config.yaml
head_dim: 32
positions: "rope"
qk_norm: true
tie_embeddings: true
extras: ["local attention windows", "shifted keys", "gated attention", "exclusive self-attention", "normalized values", "capped logits"]
optimizer: "adam_hyperball"
lr: 0.00411
lr_mult_up: 0.88
decay_shape: "linear"
Each number is 128 + 32 x the weight over its row's rms, rounded and kept within 0 to 255. Layers, rows and columns count from 0. Numbers have three digits each. The size before them is the row's rms in percent of the matrix's.

# layer 5 attention value, 96x96, rms 0.0538, rows 36-95, columns 48-95
080:197154152119146131099185109155162110112169138172080079098160056168142149179101095131138160122096173109070119142134171136105131120109149105143067
174:157102142101095198157154134124112130138054137084163149122141087125194114100128126111196100152132114111075229162137192136137099149116107177100135
103:132135113150120122137141160142094157133110116160137100124167147095128152155178098153104153125176169119066100105147188080152171187153081086204107
079:171102111106141154140103118111121078148171145189116128159133107133165071144100126085138139080128072076120135089148123126174174149116150114140154
086:144146116075104097080148131072127174112165085176117107113101117104080119114106119119104170165130122089133069071120077091102193136142059076198148
095:155150100135105129067119146195112088131119104136161031137136150162131110124149097104146113104155100146121075083118110092077152171176154137149079
088:193118140151121119117073100159115200148128138155118127169167178103111121100144096093091105101149132193135111196177121126108137129066198162154112
087:155131063129100175202096075207067181132134148120157095138162115134145111147151056139132174137123116090120141112126146086155131151139143103180124
088:123158159149162117161113048063113084183120117101072141120135103088125177100076120158108151153135149162147094155134141132069153074133135145108096
110:165139131102122122155169066138131157184090170135193136104153123135128110149180117098151108061109103079100201155191106100147088175120111133128131
101:121100119123169113102110112155151115081125080075098090175136120128107120100115097060160080122122120154157079098139126158132191102115134155118080
092:111132116170129120100115180110062147139097135095121127125130102180136069140166075090084124076094153078139157112124062094141098120136123082216138
085:149113161091149111087121105163151151143119121079120171124079146156129139097194098032085099165128125114069091074146155144123136089122147135113150
091:085160093144235131114133158118143125145112100118089131165109136147128119093109101082174056138084101128070149100179139164107130140111196163135111
088:096148126161142187126106087142153083187146182137167116146091085132111104162101141176087204131109143114110088123102115122098056119077091156154075
086:144146159200142093096157120132142164081123150139134181146069145104114150103090195131127096106170098129112109149104082112097053131139146191122108
093:134145141143135135110153102168123112178106113102079126127147123195146183121195080039166157154162116122073130118191164115186165154157127091156091
096:119116113185104134072152130131083109102110160175143164079098170140118131138101181134144125089121124157105142181156195142146153139119151167149060
081:118189080154123149083108159170129091093132120151129151123122153121127105124121088157112091097086121150160109148174091111119128066111139126139094
077:077069164109170129106125057093109139144145177129124141130112132124143172092111109167126135085125117114115167166150151100130126103139149126101161
101:170165084154125127146209149156121109206160115075058127175146139136125108156142123084089147105087135114104133152123160068115132078127099082131097
095:103118100136115072083155167126128083171147065152095186093124103119079122088095141168063166063129205212113166148099142146111081093080143103111111
109:118091156106088139146155116114140103126086133119135105106126101079118095109094136128141107139157082091133218165100154106157130145170110218104146
103:133143142032105133127153117107163154151107117153155089100083094071113120153104120106155132102173136073129185110099090105164105216163161149207145
100:125087134124156133111124107192139153159153083094062087139144131193143133117194121130113146121169151131134110154148104141119172154097101119093151
083:128091158194087058094109103139180082072122093118109094128186113127187181168110112100159105177083104126083085141152157164112152085152081121099111
095:102157088165147125080127111149194112112182106157107112103117094154119110123181192105059118091144144079170112137156146141073134103108091127141096
100:146149101091098178165117092085084126125136143174188160081131108134117109080126104151175196126127172110116124104088120073113123108082091104231124
094:223168113127142101114110131175091122132138165121113120146151199141074097159079129048168127157187089115146113134150073175111129126158185117143218
097:056116114139134173140142065149069139117129095068152176138146096099128091111129113114068156104154134167121127131177152106119119113167161138049167
113:133150123161110153074126098165122193162161105142084087138172149098084125147139108197089120089082097059162119143164141122149078161165144106160178
098:178120105144163090160116181127114082135102103132092091149095152129196161119117080134133091123087167112146196184119114123115136143176160140114175
117:151127149082135086139075128136160132117108137101105164140084140110166163131104174096113107108157127163128167150164173134113135104106097070082175
104:141124161128135058160100102128096150104110149155151083145110092116180244116140079078097078126188071141110162182095087150155117133116095115158065
122:155054075112106152135136111160140146117086157175134090110090132071146108107145136116141104179114079160121208126132136128140174144117105086147125
097:194173163100124122117131173154144171082132136080147179120149115176153156150196080142122160092112172100161166167144126172129120128145096113197106
101:113100120115154154061183191085116161096180119157143106163100163118082071074185081131120209107126147129163145116153210158125089111106084090130134
099:053098145057150109090088110126171160192114123194101149103178135076159087129110109139128137162164103099132139167157097107090133101098125137149113
104:147130080154185096170130121111117105084106100128094101171128074081087117117105142156146130199055093117157100084151135212154179102144119176123103
099:134119075121129133108120127161132148140124137063109088180114129168116111151114128085090108134120140148151209173089126072170139128135107155147146
098:128147134104128064093130110124087158143122198105126154078108112135141140134079149148152102202089092080182081146135126121133141095122115061151159
108:107194087156100099121115174152107075136118126110081117080118159184118153131099095150153106138198087161135129182174067084132114165168138119117141
093:141177158144116107129108143126136170097149134213128106159147168121140134163128089167142100115137150171111053186134110171105108114142144081146127
102:082127118157172112110082190103051111159105188147146130154063073098120131124143129110187118157156139046137123100125093112124141158095124110177148
108:141073164103161188156181070114174132162105149115117161132064111106101142170145121141134107158119135101084128127093122115126159135135168153171139
101:125116116109105134129106129112109080164150087064163078153132116141117147143170137098159147104097161122161137118195130128117116098169120154161109
093:114141124122089162120130131156135193131171097154145081130249072143138065101062132097117124150111153141077131114090107116201146079112157106101156
133:144125105067121111145067128055128096159086197117151138070079094129121139114060127099145133121125072118157144141069071145135090109136112138131134
095:057107210139181145175181100103128070108161070140149079158157122128161125179127124130106148146160092149172131121111139119082086091162166123161200
095:190063160149103084148108195061092156092107091157131153164183079098103085173142174116128128198133128140132110149136138091149136167179115090161130
097:147174079173132172127109104088152085080120122126154073079098143173187076113076118142135118100081149137132100117192137119164111127081143164129094
113:038063132156137117111139158090100135124134120126156100161188176136132099177165147155097134113111165117132113103192104145152138111178112138079069
087:127111126109117130076078160141119175124117180125125116147103100088148086156146104159124194147113136124140069092095136182114159150164115110164185
111:119138155127124086105183159144131201153164042101122094095142132113138034109148110119107151118084120103144064096190147094108126064099135132146093
105:139183159111152138161071137138146191110147137034098089129156161119148130146086084144082137125144109134122142122142090105157142145145095095129128
098:113161179104065054131150102108122154158114129187111134134137121182145114090173147152077102136148100096179101165105114138154143100171089168194096
097:184154159134077115165120145126124117102115107138111173136131132109135084109145097167108119094102125054149070126128174157110100128052160129122144
105:191094135068128107180100120081196106128116154166107099094149158172137143151098144095132122127130143162152136147132166171087112174195144155134120
102:130136086145139137139171120135115130164098144143132134153096157111133143111091169112169135125136144200124155151079086171055109136130095060101127
096:150147048158124094094145115134110145194090150139174112164096084156118184124081174174144118058149127134084124184133082078117160128166203071112101
# layer 5 attention output (transposed), 96x96, rms 0.0664, rows 36-95, columns 48-95
089:105119142092180129073147126093166096150050069111093161134184124090108154163067134113082170113182124109152102138084153148143125144115155128058124
065:072174097165149150078132124196115057130142081081106089130162100160157085163098046113122163094099093160115145114164135135122176168091142166152161
138:155131115124131143120119137145102137086000105165166159126119137108107208092106119201116157104174139142168140141080116110123118154141139109129112
082:159158079111086097120115104176134068126153150187102157114101166157165106136131105074132138167134085108171104124142106140192190153081161094127114
084:205121136122090125136094124062073225122219154160157133131099148074122133108132156175151138107143166150139130136103079108112108092123143116119104
107:177114093166166113134191165087094069152073166146205125174107142086093125097090128091067150066157104092108141113172132116097146172139115161152081
083:162098135148109097103118131196128040151143127123172132131114156132185127102140098134127123088116140172176145109153097125088169125094180151171163
094:120128132143126182166126103131071106162097097122244149108119191104147077124111104170085176091140146093130123120111127080142112154125151098140150
091:125140131178205099146138095148110059125222164063063163133165171090158155095134110102104090112121132168121177097152178190121169134139129130093103
083:105182090131160114100170138072138121129073127143212088083162123154136088170120146160145151092100104084115093133100100094209127147134123105112121
110:121100114168182104092128134141118087171139141100099132142137090114145146110121122052117106107164111119140147063202140135046161128134118153129133
085:182151135138062142160101140081097135126085116125193106130149072152111076139145115140107186096102188172147167143076070118143113120144172137165133
107:147128181156071106125096122140195105126149156115123081145098142140149150145139104069133050135144138190064157075204117105091127116157085084165162
112:101167100165174087022170104133202081163099110124078098138132107130107091114128168065117094167092105152118094091161105162112120184154129133138121
105:103136131087175166136111149083160045146146126118176120148145155199114099143160143152141154122120126066080050124111145140101087165128141125122102
097:163104111173102090071111135118189186087210155130108137153123107127136132124115193112170061147079088104072105123154115134109092120152118171157115
087:134172107137131102076148073148192108133057137073143136122146160139148131105077091084098148107174134139108099107085131077082179205148095113153094
083:179119094196121094100147124116163051101084174132103152079105146118106067115122118123137152147125123137152112193179151181124159128106106120130093
080:140167095124103125141070108159167146126144126134136146101120092126177074174146111128137086121119110134173153091207126095080129154139104124206079
084:102110175084127128118141117172164054132255107126107083085097097160132134113178101118148147138130122126116111135114151096143146151111181121161072
085:121144130134158154101102081154125066156110156088158182150138106133157090154083074130118200147157103099107097118121173120161160166160138095121097
079:134126106135106112158096129117158134101172126131143226139158132130144132103148122102063224137107161195094169135136093165124157083121125060129128
071:111122184129128115109112099131106213169118125098128188086085089053153114150142118090117088134118094087188117139104086067116128105141058147073128
084:143161102101127077136148166035117152079057156163170126115109090087088142074126182136150139121129132083122102132080098076148136164144166097152140
103:131137067110142136106161112198136135157101129096095166135153151141118131076106139154070181145168066106113076140125152067139160186112107143106134
105:154122159121162082094131082134137105131066080110038177137127091132146158107123155150119131128157090103158184114131161134078136097113039139022110
074:148122088114138132111105186122099127138216219118113119094140093124192064138170102112113120139194120066069096189131146118117112080143094114111131
096:153104113124119123170126109091092112121182145124165115062145186123099043047141162151110159120130162110125105115089112140148116115082106082119154
107:097114145145145125148145093114186173149077087111068076179101159135143120183136100120166115154175122122140106072163128138094174151139136092178210
111:131112162105133131135124124154118115150192111126140170059154152150132121094178123083070169176102122080098088089129175153167098142097135119142131
095:159158152136087149052108132142147145109076100107100096182139129109202167140105091129106136073141123127158146135173141144088150126128095100154162
110:125162178105112169138132131104138132066043114130135095155103094094146109064163167155140192090131120176119144119180099109095175146161168177149120
101:157109146121200110132136185069102134070134169085124152120104120104127139102183144122140160179127154082134135104105139154127105102113071174147124
099:105138107153138111072172099178174137133160139059068126120088109089133076056181081085142150177161123161105146105111114078097120085138155164135121
092:110128099147137166096131167141106146082112123147091090134134141098113121118110135193087140171115082159175217216186110123123162152102093146186111
105:171153115106100130133080129099121195084065144095136101090156103102112144122155117171159120108033130135106134097113126132107135088146161139088091
102:122112167100126144053126115109066091172083175144125135103115199088148111123108096148077100122097159135142069141161111172150124100066151163152155
119:074162178132145136088179123108151141141237113100106129096148106149128112101105060125103196139163173098086139148110152127125089115154143108106049
112:105158129169150158135152073185086102216144133148122071100138131144158114150112156138140119151087078142179155156104159164162125169149103130154157
118:162138134139109147105113067129126170124106152118074108106092134190140190075103096091112127099140190166162168150161111083135190146093085105134122
117:200122156114147080135156062118097141131099163092083143240115178104132150125152161133095143160118068083165138179093140084122163116118107104169138
114:151158145139145190120132182125100124163059117103119139111178079089091149130139068136121191149132170119188169077141127113113084127146107112179129
109:113161099111153154118089174196147150154012091125109113179158111134121114160175156091137099169130122092125078145143161075103151141174164127115189
101:134168149144157105167126147103161063174160138136144118126084159102127144103153150122142124068130148103135142143130101088075163101134103092219134
094:118156146171116116139098126110085137135105150122154120119100151021142165190128158083140093111091137095120160177114135129151088170153125088143167
097:127129090127161157142141124134183109133118091112156106147114097157129118153173135132147153111130160110193114170127116191173135076132157138138060
105:086131082062106171104118156063115176077220070170129137144118142186054105117121162120129143112076092120109174107119197122121137119110108121112126
095:118121129124133102148163134078129131145156102143158108126134164147121117055097190165123148118190117152150125100101166155086117189169098152149033
111:057130139091138097149086120100134130134151106121179151154095148127199172143145089096156124114185090158167127138093135095118138172127098119212171
105:121113163079123125089119146131112138093097077147155151106104133093142089122088185152142115153113126073173145154086179072139146074085088117144130
108:114075129119109109171102166107186086090194117128114139132156110182123124106105145110083136121107118112168072122156126174214102106183110179086124
092:110145147124094164124116196117153135143036130165176096134122131127130052131130136121104151108127187142140086090136182135182112099140124118118070
104:138144120124142143116098105149071173101224162182125100141109141104136128199125144153104139175097110146145056080086120124065187135123066149141116
090:085101169116169094153153143120144106075130118129155128119164106128115148111134080148138095167077178088138052058118084137147174121144157114089101
107:116142119110106116117169099148128179130111116133065101122116110155154149160120140207097186155138131102143155078112115092145152107164125103136141
105:152200108130134112123155090162128133150170100186117104154134094114167098051130103131164055164100111157172142094109191124073146138122152074112087
108:084092144118175116151106135108192086131120142133122136135142124157165138126089136142136108121165155144151123122143166146132118148131168101095125
108:155091141115162121195149077136143141148073081119124129160086151080149131137085149162120083145150183144122149105154219139088094143113090110141099
096:189147147105144114143133146150083130139122136081106155150154140165127121096151141107133121096180064094110208099135110111047156171150071164093120
099:073164105145132152069128146155105095122106190061123091212125098138103129115130102100165129089101119123123124146112090092129119158163117082096120
# layer 5 attention query, 96x96, rms 0.0531, rows 64-95, columns 48-95
107:131198064171123118115154118134076135176172125154159129147154175159146069151111115140159134111097100104136113137152150118121065108102121098158115
078:104116092144130140164139136184103104178160202163116082178117119180134131129150084165127120137126108184169142130051162123090151115113144138126150
072:148141108146177123220135096135081150115150159114097158154123056143143124162140133206084102102142180147116080143114102142153134102113179120065083
088:166075134110148130089100129071148148145076166136099111127116123118070135128111157091115149202148069111091153148094105127159159161165122123056106
084:109198095138113172160079095119112136144092127101139184133149173102162121135129115135124144130100151091144101150084198113121195135119158127097095
095:199091139108084175149108128064065162085082145130120153096100126119138150110114137136129106138136128064097120118106153154148165215126134124058088
090:143149178118157105116180156145168113154179102085085097152215151110170180125132123130128153127092176155162111180188166129118166116104071113137176
081:102140127187091105132109184189112168157176095135123108150178146132115136101133131135081095116119169075190150164141168137107165067107120185140148
101:206117155129161170081132136079123122140085105155119180098138084134097155106120169083183116134139118151053112116165136131163097122100143143119098
110:118154076087164133136108137074131116179101113101142151129080110138106187138156143158143143161180096093096147096113087157154157200102089064088160
111:122155110142084133159079102111109184135107076151134077105070132106143147142081142106099096135174092159158173120122158174164118167143094117176102
107:152097093085095081106146119122121137095109138152082154114111136099175106193150106121172108218101152099135074144117156126199105191106082111101163
121:084106097125184181150122138127172078092129178103080139163135165163058165151158074150170107175132108121160120115116116184146131127133202087122154
104:083120177139149168125144167152153149098137104192140085082100089134161113114091119128121119153126094105215184076131130102159168105163091142170152
109:086142097114164137146142127124108184146119120148130118145133142175100097193138093130139161054180138186098139109114097150124092141096111175118065
103:134129126155184124118119133070075113095145108140123123176145076096158143150207155111148161039153107161121164111128101118125160154153142195103156
101:154156152136109104107073124133170152153150100187122121122133140169120085141067129150132160115141106121148082072057104119146166171219184102141157
108:163071109127165086147140139132109078125129096137092119149131132142097124162115153076161181160138068143135107135126093087101124095037170189134188
097:081132139107165106205161189081110154171168067176121112112121156136050091142109165193089098160142124164129096108148105170172131101139139152075085
098:105078118103122162126109152168133120140118138120155150102118098136081131168130176149136048104170139103157166125158130110177107132091160062122142
107:088128102111135102121186089143176099130122134164093110128083114084144192152072156144117140166087158171150218119064107147084116092119128131119158
104:091111116150100134152097135116149119110138164107127096150122160186132136162159118136139153119110082126170141094107182178208125145123098140106133
111:135179059128182158087119124117137154183103132135148077177145077084149107149160139117073104129135139085142103201130149143178079142111119077129137
111:140114062195162084161187095111150102096145113107177134082140156065105082111111154114143157114140128124100169079168106087123077115123068144098074
111:143090205190079088171064134124110131133121178126133162090134077123127098155115075133148144117143114153086166123184181116161141153143140145113089
102:110087186140117096176193105073145109142140096105126119116130107085138126144127082138166107108133149105127129130096120139126134094175062127134114
122:091075140130119138151174142132170078064159139089148115098156082136138118093153126118110121164137127141083112143116124197162142142128152083109116
108:100114097179099140145139147066119201142134133099160094191139102163127131141108132133111115136140173133116124173126171127130094140129138206152164
119:080120112121105081140087078099134096160102131175150128122112135144060095109092131100183117177124080074123098128159113085126062095144105113120174
112:109170080136141188193101062107109142140128079130103113088143137065175122092150092126105097114078092154121077133157164088081110123091128148131092
106:125083102108180129157134153091123105108145142113162073104111134102083148095170119135048170133119096108136159176061083148146129171183098117060151
113:206118164101137131096137137106106149101135078142080153192088159143099144148098093137207144144125158133066120130128106111134157133161172144165098
# layer 5 attention key, 96x96, rms 0.0534, rows 64-95, columns 48-95
082:095117112109150070106105161145154136130193139146094130162190133106119165206114119142064152084141163112132114107158123084128146124131178097110160
106:131142116141189113112141179125152073116169158156115061183105143163116145173139112117107137188099168158143135116074087117084108110089116095136137
076:157187113165103105120180171165136133147092140132111137148075103125099082149162074131132166142105141179170143095080122159132113147135128108164112
122:168131153117118129115141068096124172141059101142154172124085103125079099064081150084153131158177090127082117186101130132166127159140104139145150
087:159106135140116152110130103082141090147064166172112184152071081178121101105070104067110124111127125122148143146120089100140079188121082143156100
135:150123116089085159114117074065112167125056083116153113115097112083111092087112133119146116120175127109093124154118133155184143180121107137096119
108:111149114133148091106128176167144120141230165099048112175183155152148110182118149129119120151078157150205108096132120139104155073111143119102127
119:108114092145106111145116170189127141108199137140102104159164172143137106192118105159081130084108155158203134113111115120093189095085148116155110
134:207130142121099147160146136084091185149068075096182151132126107118145134079123146150138110148136087120089112196103137135164157156139117120099095
089:090090151129170137076164143096142125123086120147142176171102123094185083100109108115189109154164061083126121128129083146161122130070154146174148
108:098124094147132124090144149132158153149061128148118108138112108141121122127059158115122135122196102160097162093133124074192155166085125186112127
082:149173134091124099124117118089093090137170149144192094071122133162148151107103114134182070162115177191112120143118178173158107127059131132153165
100:148102160092164156158138138123148125137170164129085105125117113190112096146130120108155147187123171141081124146095126150107116110136134141136122
092:103046098114101088155123132090116229092148102140111178128156088110077109166143144108096144118139077104180094101071133114123153081137158132119134
094:152092155090108089117142155072084091132122139148125150106084154157145145125118077172146129091064113085133120121129101179138086069096143102184105
107:194106137129154100147094165151126152142144136108120145130096128141153091121187187074111094105137081225190084093148065109170129136185133142153143
101:108139185126134105135136099201099166116127163150148159174172128150107135139063063161095085131121104069215078052136139112153155168121134164117147
097:165129070141141077169124113089136081135133184119112141097087120165146118148164155074142130135101106127138122165144122116096131145130115128096116
093:083129160103129117092148181076126125183137129224164172125112128121098093169180118118096134074196143122136163111089085162143148175127134178156137
101:134168083142153168091170101167124165101169101100068182105110176112103155080147132094134127136163104116093145135135156175127142138121205152092154
102:080120129114187146171122143077121106096103121194118051155153091170194155143093080173159142094175101128180148144133097099123165106177132148106129
092:141103128095127071107073140110094096113162170110134123177118188111129169184166094156127119137173101119135130118107098211205103116123103099101107
104:130131142159117107094137049126171125172116093162093138132157107064185187147136192102189147121134115122105109131138144156128110158033122124195140
098:120166147169145083153149140160103161156122098169176109098156107109171083138160127194186109164180178181121052140134107098200119071176118155133091
107:135141094132151136129103088161094115147123136151153119057128111167120101145136173130078094090080199095093190124126127129086094155098107139097121
100:067139146117211144170176127093178117198151085104159144107163127150094079085123124101180140115140181122137084072146195178122139125155076127065101
107:122072155134137165156078167186176092139174151099166123096131127147130188057145120154113091182141124131135122176114072135145118152130145108147141
093:151104162107118123121114082109158136165152157086190140162113128103150105164117138096104094147125114087161058176152160151132087128112155173157170
095:084182107226142154070099179124122163159151133186095146119128143161127077135140147138139092153147128045112098138130075092170072143096080106083126
087:087166078145167154128147090158168152083136092083126118147133119078139113169163094153144101166111114125134060147098110156125139082111108140170106
092:115112138119129169162087194140121151103076158181096153118134128071074118096089108099122097143166180127123103112082114151112121169128126095176088
108:152101187160087139136118199086098160094155079146098138082119168158119183095096129128085177055128098106128141143141187111136173182119140113140075
# layer 5 MLP up, 256x96, rms 0.0771, rows 0-48, columns 48-95
095:186132117135139178145097162140103151113121148140121094168154172194099115121160206109127071137098127134097189094202153166137116117122154133150198
107:151067089123128088090160074074147153107133120121113126164149144074157113128052120085183117148128061080149176146134214113134140109131130113184136
105:135059103162130148146090117148087125119135129171132137115130121101153112151055150072134144119131149105079163156158141145133109129117098138082064
100:197121122095185136098162130134060120104131134147183151130054144118149130109156160123174071097128114110126153103096169153083110124085106154092113
111:143151135087141154150154106172101102132112132153135159114164121130130115110134071110166173142106156110074181138144145143153097146214097190099152
091:154135103161118167104144105118142106148139167132117103157110134080126114120198141119036144080144173090060148178164122152147140131135142140067164
089:111140083143160091092137188114101138115133142091113142134102121117159146094115141078114152203130095101085168163129085186149085101108110139113131
113:145183190167144104174091133122111105175093111089127163117166105129101089102096177129134100138146102134119124130148140108098157155204117129117184
099:151167216122147100099100101103135066114085150180083169074137116132173171134075117112184069150126140129099149140164104118143073129115166132158176
104:116102171127113148095118114116111109094107144126123088140086124089134120144136197141125114156082101197095169230114095136118099154125080149197173
095:111163103126119213096159096097113169117099076101094070093120123103141102141098154155133123150141143113138174157160211098109169138117127127113146
102:106136129147096103101149117116129103144113158080077133129147126070105176099111145060158133098163089135077118132110158162132085109113126172162090
098:118124142115052137152153123108110109118123095145183146110070110119087086087067218158104174143167121138106091149040097104152101189146141115113141
093:071045098087108159107131128115099066096134099098081135154154117127099125109105122141177112159119065158102072119043095110184152165133113123090167
100:088066124169111085051125131087077108128096100121058119104066113123087144126126171084174084112158175141109115144117115122083131189137168129133165
097:111154135180162176136122150167142152147109207102124084113126079131072165170189061145115081155172123103154142108190175179144098103175174147118097
102:113122175149100091164118151098086156079112110173142150154101087156193128131113131124150123126123025092076120125172137162072142151088131123167099
095:111183198106082114124103144156141113155111115125123104103072160164172117126118090149140151175115073160146097113114110108126173121093146152127147
082:167156134127170162146136183145131167118079135096120091128104057109104148133113100149110091169123137125126174069092161062124149141117186093139092
114:154190099145147160127160166125134131117095160148117138086113123126090139161129137173148136073127082108125143089177119096109132093191159114123124
098:116146143116085122090052142152143145146123167175145116136107118159169130125094154131145099109205085132129206131076106111147163165123078103114166
115:109081125147159107129154065173176125120089143136149113057142139088119109110071091141192088183132104162165134183156122113097080158132115156149104
100:079104148146152107090127101173116085103139107099130189158112118113130125147143122113147092104109115079110174074124121153106080128168153206076163
097:135145126136138106119084125153093116179109150116141188160141151092059143088126186134124084151219121105169117119158070147089164113146198106030149
100:100179174108110150129090094111166128148118152150147114074064056108108169106130148151139077179132132074166180136198086092190125113132115070169142
101:142103185074081142116137113151147128087111133116149138112150110191163114057132131142131115175145165164130136136174129173109077149173146080152101
101:125156090172115136119151129124193163126096142138118104142145035130085080162070204116089145182128100177129114136101161155102114120160143121140066
092:074143139139153132095102092079108104184121098161058161114137150121114123104155120076058113111141097206077136123096119173176091117145072180114126
092:095091133110172073101137114128102140136123119041143125119132153136079190124127163115102135100153086116104183139180111105075107127168122137114112
094:142118114048115140174124106115107126120133123201127133115126116119141116128136101149108154178109118054082149139130195089154063130106120092101091
099:110131197110085148177053105122110174142123090120170169145137159137144150088124110139116113091105116151093114125120160157123088186167124153152078
096:073129097101136213119060138146079111156116094135152089145143094118153140127132183166142120127111134110100190129145147086145088100143157206136136
095:093217117089091120206098097126149133109147111083174145131145125141110156069109151118136038098159127169126189156120161101144134173122176148144094
092:161109136108156064155139132102085104128130194101121112068117146113065180144154163100110075110158068121104144111115115166119094190166118141112149
106:110095086093082118104125130063110147137049136089169141062118139108122104066175144126148180113142150153137098093098137123110187180091175111085131
109:119159114143119143099135160109154175096115104159152122175124084109134109139084111121162167112188172138083107114109108168148075162175088130058165
103:126079135119084126152156136158127123188100118137173086093116027087077178138143083119093130148176102139070147130128142093166130154098113108158128
106:232107126099173125141100129163126146108104129173085120133101136121145107143140150036129095120160110126152157138156153142117136116176106080069038
101:190159163142098116142146127102174129127135088095140108104124165130136081122082152142126165126139153158133134192076103079163151126082083127167096
110:091109090149107120183131128090194144089092127116178158187149142145162138122136200056139084131164144169105090154171110218097192196137074114150135
090:124109123114126131133167052122153116157091098108189163136118108022197209136089153118112148093129144099197125147128074088189107190138087097109096
104:138157140152172139082125115099128126132094093185163173146143119107116121153100176093112123124160060181118099155070157106146089160185125104132173
105:131123190054065125147067148167173170156113160139107086119053129141157185151106145100132104158168086160083149120106209114139139143192136128134128
094:105135103143173100062101117155139122094119139108137117166121152150104179118099144131176113105161088187138127089117177191097088084088136193154057
098:082084143102150115179141110098082141153076141096142140152114178126097124074153104148150168114121092107130137102171110150184145132133081174113111
101:156125168113156112115172133109101119159124179147190141128120106124099106157123186110103093096146126195175142125137161185116097150142105172116138
085:091104145103078111074116156131100139096144170104112122110176157102153069101058121096095165133128114068151169122161196093121116166172053134152113
110:115170134087153117097179165097082162142114169118149096106075116115099158099093161143196094178128135157115204164108144132157119119155131087161149
093:136135140181155138067146117120125181090108137140092199097110160141059156159132103146102199114139126104080083178088122144106113137185116144120113
# layer 5 MLP down (transposed), 256x96, rms 0.0761, rows 0-48, columns 48-95
095:091143173096126087203112147113146078107175067164121096072126087194129080130112132126102134075145115116122076162096169081118086093121169103124107
099:118150132075152121147102119118125164146159109114134111194151144147118111120189152149134162129117110161106162140099099114180157087181139120166069
101:084101120170050145159099109130158126147166186101137116125182060105063078117083146159153177087176125150149088130151095174129139188127140174087143
095:133146035099132075148126149127157109170245091154142123099164153148146098134123128095122085149139114091128119100118151163150070124100156145135120
114:136186098186112171152178091082117124116126133123150102139074063129108180161115113165119094088075165094094158129108067131095163104093109116155170
092:158119139079118148131199177087168150172111077094115122154130132157087082170167169087116163112141127142153080110120098131138121115149120127092093
089:080198102184148108096168117126143120216148103115153102096131166160132044122066150153156117109120143160153148146134082100153158171157153080131130
112:036090170080130123108161152129157117151052130146140125088133163153083138162187176087129113123139139156125126132133102118182100116142118171141166
101:105106122180156075223149157137049101116139077115106119080107142175156072153156114149125149166152159104157128048135171160160069126108150115115129
111:165134139112158092129121122173114122147170141168151114132041122126137169128136138143109088131041113144135202138089145175128116171097126124164115
104:063129112056154102136140153133137118152179105144101134135163180126126131136144084051123149095184077175154079108081121157179090179165167132127114
108:132080090110111144174110148112163127090152147083117113097120180097069161129135096107073083148086109113125151079180114172131089131119145120122187
092:143136136109129129111125111170134146098175167127129147206126153133144159097137112092164048115109064126122155157187136116132156125100091173159100
094:177168137178081166160127108069108160175088180170167076109148073168125142126082129155087120104106121153135150098120109113117092075061110079131096
098:188128166119085173162110093173162141132161168175091107103131155151143078144097079216092130140102129111160161128199127114069161138152086118119093
098:175119076125106123151125091187088170105051111132122174094197143150100105064165137120123176112103172114159117116083146155128155135169126169144136
096:121132092119115112155185111115137087118128118153133120119144111124105131120098117149091100159138147175123042188123166162095142107192124142062071
092:190129100104133136121116158121108110083173161120137103110154106047088083125112090084146142143165176134146117074117170093156155149090095142094074
090:085153122109119079148111063123138096102158120074141121150099200147085099161105136121184161151142116136153159123096150114196057140078112125164184
116:171146093058143046166118112182181129167122157108145133099124113094067140099114111118125093177134099131117112115091163142172131130129078142151121
105:125105137168125195085117119112134131061037080119198058148194198121111113181145142152151125115153147161139093151134158135124152078164087119157118
113:170052110138132113128166123160152108111078121123122120108121151145128137207130043162071119136120190137157127166151159178173158163119151113119157
091:189124106128119142159117150116169203169126127122085145136160139119173132116097123159150109177146162140102042186142142124114103104094129169123164
091:100106131158090052199113160086155201087175143118117172060165135120148105136093087120138092132060156178075116133110159147170059139107156149107147
099:183111166157166127146157179129137145117177116133175136191107133071143104162171114161132090103157092157080149152094144092095089122110122097068141
100:098181166127092176115100122152090095053086153155108092199101098115136138125070177120159130125120109108158125152160146117100210117105113113142171
104:147122143167132142082128097078162137137129156084085171106098144110063154137101106129190162152129088140126129067143140123096137135153168089141197
094:167137196153167115116141143148108140141135136113128148116112124114117072147104131094103144169151091147161117105085186129165189157127184184178168
093:156108171126100101058168186149086098106176097121069127127133114135112068087143066145085129129133185174131066091193146123146149166086053130129115
090:106114125100136097143100078121149113057210128089118146096167105123160157161082089154063147123124114120158121115065149165113071198100152144140175
094:129119101097100118162184089162107045141216139177125157156142145145047093059105164160109128118146126153152107126137133134133120133154111120121145
097:104120051140156153132180102144143084117183098109124036111116153136130147131162144095170068191136052095155099128132085099110150154152124084159093
089:200044112105126108141128154126116092137189130177090121132107117114134158159192132115140109138103127069128185137158098142151096149124051068151065
090:129113149141122215108143107138153148113225090140082143187119112140154111119143157140164162160117155147126090106122159079132172109105113110072109
109:116116115110093141103171154107167182142108083152162143167131136096135105161133137107137112144126116072142200086110103075124153093171162093134123
100:121079188129126113109095186129123120108107169140162177066130099098106124187089158118076150119141118117169120100124090084111113166112115131162128
104:074141144134123135166146135149102148087123147133099070142124074146105151100102162087179171113030125118158178128083126127130098096114137128113088
104:186194146170177158156153084150152101146108113091151080055175134139094093128162170122125128110139147149122144113134119125101125147144155163091121
101:129132139107165121133118140111125122103220073122139170100125124129143148141165123053116128140123182127076119126127084156212156142138112152101066
110:107165055105099141121145120102125150073139184123099164176108126096135131089100131153147143157088123199139106115145151091126164146131152086066188
101:114155167153163108119166117106144108133013117097118104133128122124107112110144154107121103140189133113073152084178116145111071172151146173083165
103:156149108116064179167151133135131093162150136132163067139152159138190138105112039160112130096143107137080096114075133095116071119105139069188139
107:137149112146134115090098169173111134103157172103100157136140142121110188109119124146068072113077107162153143118153091200099137099154190100157101
093:141130161168153131143119148132125155137145145131199134106154121127160094060091124172118097156171155110117100139172158112134188138155159156161163
094:097103086105153140104125155130104171136174104088137120139115121054086098107107093076071121155049160136130140128124140141095136097158106106132107
110:125144102094103129090217121090188088116079084181093066144168096175106103091130174106168152143090085138088147129133114135092104143104150140122077
082:141125136158122131157153175080148120091177111081125141103131156188165144147151121141164194092181157070106140142145176149125156149174079123187143
112:191128134119118151144095076123128106139174145107101113108103106113146111159084168092162087112127144105142142089122163138129066080080118146140111
094:101159065087136108110175179104103132085095132128080131126122087113157143124112159119188126093107129110166078101153162138131140117114082164100167